Weights of a small GPT-style language model, trained from scratch on English Wikipedia.
Size: 14 layers, width 256, 2 heads of 128 (1 for keys and values), MLP 704 SwiGLU, vocabulary 5441, 13.2M parameters.
Training: a variant of Muon for these matrices, 438M tokens.
Each number is 128 + 32 x the weight over the matrix's rms, rounded and kept within 0 to 255. Layers, rows and columns count from 0. Numbers have three digits each.

# down: layer 7 MLP down (transposed), 704x256, rms 0.0428, rows 364-394, columns 192-255
# gate: layer 7 MLP gate, 704x256, rms 0.0435, rows 365-395, columns 192-255
# up: layer 7 MLP up, 704x256, rms 0.0419, rows 365-395, columns 192-255
down364:179125084159126210061147150097145096170076126119169166108135121093134176179179150132104072069089119141101144119160130130074097162164132114132153137173127131169143126064091046137091140153117091
gate365:144101147189059124101195132097152137150150163125151139091117155150125142133122128130117126106126108146123079175165099140175105113095110125026130138116189090092133152055106170115121185177135146
up365:117176048123123063124056093115098179195134154186115042148109087121094086158160138161119149141109127138128140121129229115119164114135150099161144159115086173078136181115168166127076138108168080
down365:127152161133142148132169120147121148116138136073142144048136143154153152135161139106082114183126125093157126106102108144176142193110132136154125137097148071187083144139118154077116175143174173
gate366:079158168128181155117139095140081131104123123117047087081153122117124115115117186155128096089054137133192100076155131146169138153128096102086203189115056185098124128136113128158072092101063168
up366:141159142185153142139136142164067108121165051168139139221100169118125143105112127086115131054146132102114091143192130109124064121136171138139147117107165122169146110153174097147092127130119087
down366:144144081222136139113138136154088069185099116174152120115153133092120143099155155113095075127091113132152111072145117125075124116136109104200094128079155095095136134143180130165094141129129162
gate367:130107166179092172114183103071120147181080127156185095129158113083103069192116178112161184131150149062059106114086126142118136149105105176113161122181122109138100155180099086147122069117150135
up367:160104148114139169081176117057050135101127132158180113091146090121131073096129084142179101112102103136142109135142105136144165200100176091184113140143150085137093103142182064098155118165174121
down367:130095153059097150111092124132144155140110117080119087113201135162102113098112107147144111123135112108152114126123122196151132120095090103176218130122048131178091113124101086099125100103112097
gate368:093124134120065173152113123109094149054173141127121199125111106197112108119102133161172123122180112177145084124158110117114115136135126152135182056152107168119161121067113132147076122165137131
up368:126136114102176178151145175046120115111159124186076109094150142092139142130171098108072198096070145114193054189124153154115133130100162092109140114054095123162129164112161082083130150080074120
down368:144150138137078137132138140146165066120131085135125179098116075114132123161187089160209152105162091143151137072119118134106168114117099144111119108179126103184182079078162170121102150114134174
gate369:142127161152122152139178130117196159177125109157134131161084124115124198139181154177089132119186087158177091141160070146130108165131158058152197107146187125129092130138161115113167089138139113
up369:148135085107155102133148160161152122184080163114113121115132055174149111144133099177120133146104128137126097096093135097174137105142139172155144156120176157165159082130109121172054193128152076
down369:173150168155119124129160136117141119063157145121066095114184170122143143119098152112156147098089129163148109152093158125147133148133105127104151136147137188125137129124090150132110111146118163
gate370:119152113112086167137153161130165128094176140106120181121117122147121150108083105107102115110094145156164162108116110070148116165144146155146168121122078154120130109119132161138082149148124133
up370:112145145151148198088159119109110160119146143185073124150136122141111107142208155175152115150166111154147076127120114138130107070162141119135193130127091138082141114109127130165092075101072103
down370:127156093157076096176077087111169114120134136082088088128127164165109096159158169108131140159058120129170115144139133131116154142086102135123080126173140116195095126169136108119105130104148104
gate371:156114099151115129103168175157111100114145089119127189125116080102187160151131089125115178128173148142106115087167167160083152132117065116122202191199155148134153127148111128076120130091135161
up371:165160116085079137067165134153080137166148154120126140110098089130088125096163095073119113153103131108116101125142090136094126064154109167148091110085195155125109151109123118103087128144119057
down371:159118103126108108075073079110125154150147143166132138170197153100129096131031185110149109150149095133157125116091156109173128142092147126130084088117096151149130103086137155159134110169166148
gate372:147140135097125119128122110134161161093141164167128056165146192125162144118135135142117136160123097143097135118193117094146122092097153105112132138124155100126167176120117171091135127107102149
up372:152150149113139150090140128100074138141115148125139112187107099183148100125090169135186092117129156144167152081157157168150147155103113130118161041166116136109072156134146135123117095186134163
down372:093164095141171094168123087130097139104152120128107118107124106142120098097115157166143104126133138157120091100113115128135084208133095125161104157162102147134076111124092150173175131136134097
gate373:129150084151177111149154152118072098096170107118196165086114140161062133080132123115211137123142147131092081085112151147139122178089162125096090132145130070175115105160133097093121141146101097
up373:140136144145144093130099149117148089128118160161165100142132154115097155167107111132204161136153142143115105160170139085116176145174124144113082095086144149115108128104097122188133181147153117
down373:130049138138120109100120093163147115083101139061130139112148123123151086162140114124087141200127103151127116149140150081141104154130075122108156191153084132161115159110115099145149084051137121
gate374:150111110120181126223135154191110127162137045099127159097125122155161094057139084108126150139103186160118080178135134135116127125139146166121108105115137188083144137112108147113058169149178117
up374:115117152110168139144151184109110117077139130142135172107120090089103117156091086103109111133154149154114177109221170133119165157145118140120119106134129170147118150116114162131135106148107151
down374:132156097178108153100082110107174095118113114148198154165103154096166146124102119139154097071189103120127169076111161125156118113110088121162155148129129109117089137158147096108064164141136138
gate375:063133169099156200175126108118065120133087083182169105143048145107139183075069063160141160070117154051075119150165164156135130054098085169180100171084146138087107082170120130099103134136080147
up375:142132206081107130137113166160183134133118136101120090102137114127197180142102113080053120122119038125114154105101142170172093098142125110109153154151145156114131069117121136082125103123124123
down375:095145152109096141144107100112108126094082113156201117059106133086169103090084075120107070124100129072101129105153108109164144064115121112140158143099184134095126127121145126140130156123097124
gate376:183068147151113157119115146127159136158101153175143095163165150107169155095133125168089163127118204170121114145128150174047086188118092084145108153107139150145144159150107113131169167117163100
up376:135127090169155135168142096077171131148139148109144135109102115117152069199116091106103162200149141088096114134143121118136125071125163106139165156107098126141155146118132157131131097099158100
down376:184139182194124159149141195143121203079147141144116140128124085088154143176122108133118104156099154145111125172133147081131122092137178153118130157161174125147089164137087082104175162163081148
gate377:137189188138120111104067157107160100119103066134192085134146101085163172129134135166170080148102138149106108120130116063147187113164127042107114090136192086151159153130165141135185149100115126
up377:064089102133192096069133063105108130172138110106088120127106116116189068150120139083094116157078080089135151116111148148161120078137094096094124099116108149156091135124146123145060155121109200
down377:133125162167130097118122094074106085121136122168119132156102112141145151168165166106234098122086110149080073158136083137069154105174160081149087166171173099100159087169165169131086084115107142
gate378:141107086178108137152123193103128125176100123172144139084081121113105140077148183118128176150112101116137149129133104078148113142136100133092063125099162167158106106140154126123126150130135057
up378:114129075214119121098103094094166087164143090196093163092072100133184135136096109110144166168142105162104169105142144108150102108126133086138067092118146122106124134200120156128125131089118134
down378:152077076111133159190146119191135191142173141148154146088159078112156141202111096134156136093144195092144105120115179150158118130139111122152148122165114139121091158145121127141124128103149114
gate379:137123105112095138204205134143119122123187178101156132095145100147083159163134042130140089143126115083080119002145162169039138169148139153128117150103137116082119159075126148132141048142045102
up379:144123169140130113137191108129146061116107077181170091061071178088092165166134095147102182161174179128090129084124152113142074079131170116151152101059159180124085063109167147047153097066080114
down379:197161110113141101126112117209126106131182196067130141122100138195091140136127038114113132150168099025141160101114157143104123154142067165082125107099126102097086122116157200139156076058147114
gate380:105103134094085114124092163064120074175129111170131135085150145080120113112085092048105112073115144147129122058129101127088159159127096154122108143157147105149165053147133109116101127124171166
up380:096113101158126090142138141131106091126114087066132170175144136182096138151138112179106132102111080132047155073125121113147133082075114136097178129129171071158167132125073081083170179188163116
down380:126095131115137146128122098119170122139146138172077136115153125124125163153095156080111074053133107117122118078143139079110134163170104127205099090134072156157133116134161134131120117112088147
gate381:156147127139120125108112138124100156091211129156123106138089143120129107140107160106172125196222146126135147101134064181122162104154074127152120138126169175126154082170153095144069099144136142
up381:061217093160120125091086121124109138094203153149116091139067116149063153155093163122144134143099123136108136133107093161142105084149133169047176183164135178110144168145174176067132139131125140
down381:157145105121053084118104121128119085075162159108121068114059148165106113106124163073124152082150092098174120148079175119173143129099134157142118164140076196105123184136197097112121149125084152
gate382:131161140158137184115160096143090134120094134111131134146128154148144148151136129130100087141139176107126137073130158165129133140119068140128119184122102134176129141122128153179115117101079136
up382:160088160124120145120111148119124096159116110124135136092110174173115119160159094118120108120084114133134173112188099101155086147146150161149104105092143058167123170085161124131148131171127152
down382:140126158182155209119169085159086132112131139103164136122148114102058116137118151097151143126152156089137124106135157107113144160112141097107124204172120152105115175128171136158165123173115166
gate383:143111100120112156189119160125169156147106133081125138104152150171089138081098158146122102111077104142187106211160129134093097107108142189097114159096129105081063091150140193106161123143144123
up383:132137145110187107165147110185151078164121124102139127140117122067132146109183122120150133167148093128126134139086141084168174193158172164059091105133076120104105182091124157156119147153073150
down383:199068119179096126092130164041135179117125103151133123118093156081161117176169132206106140093109156125184141126157108129071112096128105115097091163159155101114136092137080131143129130153094100
gate384:149128116103055074147176120170183155163146116142156086163072082199157163101139124117109110061128075126131138159114139083100185189164143106182143099129128209042148120152096106193104160097100163
up384:085109085157150129144115094092124157104151151156106139095037152164169117119130186101103187127116137081114119172147155024148090168099089104111127122174160189091059150100171125137134124068156139
down384:188137124125091164201133156142127162101132100136115093129135136185130105104084178147155069184138152201106120085096167167103157094178131117117038084103099118220140153195171163173079152117136116
gate385:116108176107069157131156074141094115102075102080170094139124085154166158133150132126170103163128132095148121133169199131151121149124110132102171146153178145104119167087122112102122134184161132
up385:131077192093140129103135134120143123126109109159110141193143098106138111124165104147145106137172107102112132136099092085093138158062136085136116124131211150082180155136124136114158124152084110
down385:102130187141112133153156143173100124141105099133137151151117126114060109119106120120138113111117174139105149146145162104098168103130147177138105142094166138095100142071149112111121109163133140
gate386:121091111088135057157163149107122175216130162143098094110166071161158168166104130145179127186095126118070087125121090191095175116113056127143180108161106110166157144080160169152143105123205174
up386:088136143142122102146117145125119119073166136077111081130071176123127039155219100084151091130127099104171173107091126120132140067197130140103095154124093168128094085115131123127146154142073116
down386:139079130157126141119162153111071090142133141159144164160186107191151130153119137155162151193075189179121129117092113129117137105134076074117108125148132161152138171083103154139076162119146160
gate387:101183176168205197112114111126141184124142104084122161130094144124117132094098116098133112166146129142143104207077118154186132157077115139129174113117146095116036074230177144112158087092160173
up387:126135126116136132161177186155139111147150157154130113060126127095067177129042090156189122160153128121158117189146098137119163141054138176129103119156153121142062120170093093129135170079126090
down387:148100120132168127186149160158106060172125080161090174109155154107121127104212138103150126244120142115129158168068047132081097107105104131105141157120091206152123132096050125133108135148137137
gate388:127123104132136148128120113153136127169090163106157082127130107131113106091083150147122168142088059100122192173105076104177056122155132156091083136057123110078088091094186107188086099175163106
up388:140049193196060136162148091117156152111173100110110079132136164158088096143122098176179139090129142139149075098105138155091184201138141118197192083135136109149098122136135154188070138108160063
down388:093144116166115132197114132120121121103196145144090160169166114112163103203148121121108118101169138194144129123182178102120135168061116101050091153145122111181119137124191157082113161174134169
gate389:108107204095136119158079138145136078181161081104150169132172146101111082108093163101168179124148098125094117107140126074070089125137077110139125098164163097145142179122138115086181095130201113
up389:117223131186094065074136097103074149108158114119158121179125123159114078129161136143119116156099134130106175149171123098130072171123121133139098157117100173156104155105163100136160103120063167
down389:078099108124105105095108171144206123097132062093147150105208101128083088154130113146113165153131128146063101108071138123122094171081122149140134085150176094093150145131133142083138138096094076
gate390:118154154094115171180109117182190099077178096075092127095117155143130127110125126097091151107147102128148088160102129089151111128091109107073128148056111148165110124107090152125146105118161136
up390:197201182190148119137115125164101070079103128121087163092149075163094152120152138099134122102146206174096108154127093127197070145035141107133139084120061198144135093142191123114101127118105136
down390:086100156096116058188197167099089145138143140113136122176105128167119077086089103148108123126175140128147149134079108136135168145117108114215192129125131065101101111133148125088118135151104113
gate391:111090189113094149101110105114118105065124147117129124065166164121134126122116183126194093124167125129094175127112057129125090117120113164130152116239148069045121116186131111117158111069133094
up391:122124111110148165063173188114121178077113181131128094111193144137121140067100157115151116095108114182124109091097134155148162133188066179145122117139147094117120125121139152150125103106149137
down391:116144167125112131149129130167112158137135140123100100107100146118139123138130118165116066190159081090113127153125148187054107159115087152136118069142080173134133156154074104118181096124075130
gate392:106154142147125141128106121114194144101113164113113138111132195119102165081145091166170139179146119149116190130118166136107141150144121118134174187132105081173102152102107159087176119145101094
up392:143137128113129154120125163090165168136079094117108120169128152124165069091107140070123204161138139142144121097109147180166117145117134131154085091154137165108116090094165151114119141142117097
down392:177125110057169136119133131100150148100142155163110169177125147124085120100145164102099221107133160196139138143117139108122123184107209160095154173123112114105067121129126136080183101091098124
gate393:054130057140166178126064154175133073110075101085164189139132129080130062111189148120089104166053078136073131136090120158184115091200172162082149118086144091195187080136132038138129171076119124
up393:113144101124092091047078153119118151110142019165190086172196101065120160082093097136061120149128157145127142148100141129093139160162107129098115139124158082099055149053066105143131121160137095
down393:163153131204141177070175116202119136106097139157155142125135109190134119115128123146161151060152184160158200164193102129141120097131148133132092125124074138104169151135067146100140117151083114
gate394:144200200144122127192116116123169128133119135175185179135099102125116149144152160076081182160093129124186110151144124176108118086119146114138125127054106151113129111148159132129190131110116135
up394:118110131112105109160073092140103083143141085121156114156085148138144119117129089154100164074133147191076072093118133110080171079169081130168132154082146141131143087092075134110078141183101172
down394:160146131094113168114178124118103124136152136145138101135192145126083131117189163124124097129166111190166116126174143112124102198108108079140129123105094072088168141120117181181155162142146139
gate395:212108166134062087133156097140162168159103141116093154110080116097171091071151043149063171114111095157119170194153159116089136087093143118210157157037157153097107143119124140117082095151175194
up395:122222137098123147142123125123101048075105134151158078079153167144135111140129092139121111152088118104126103178114132142088069144176134106157199134101129135074155142113087152109075185175128084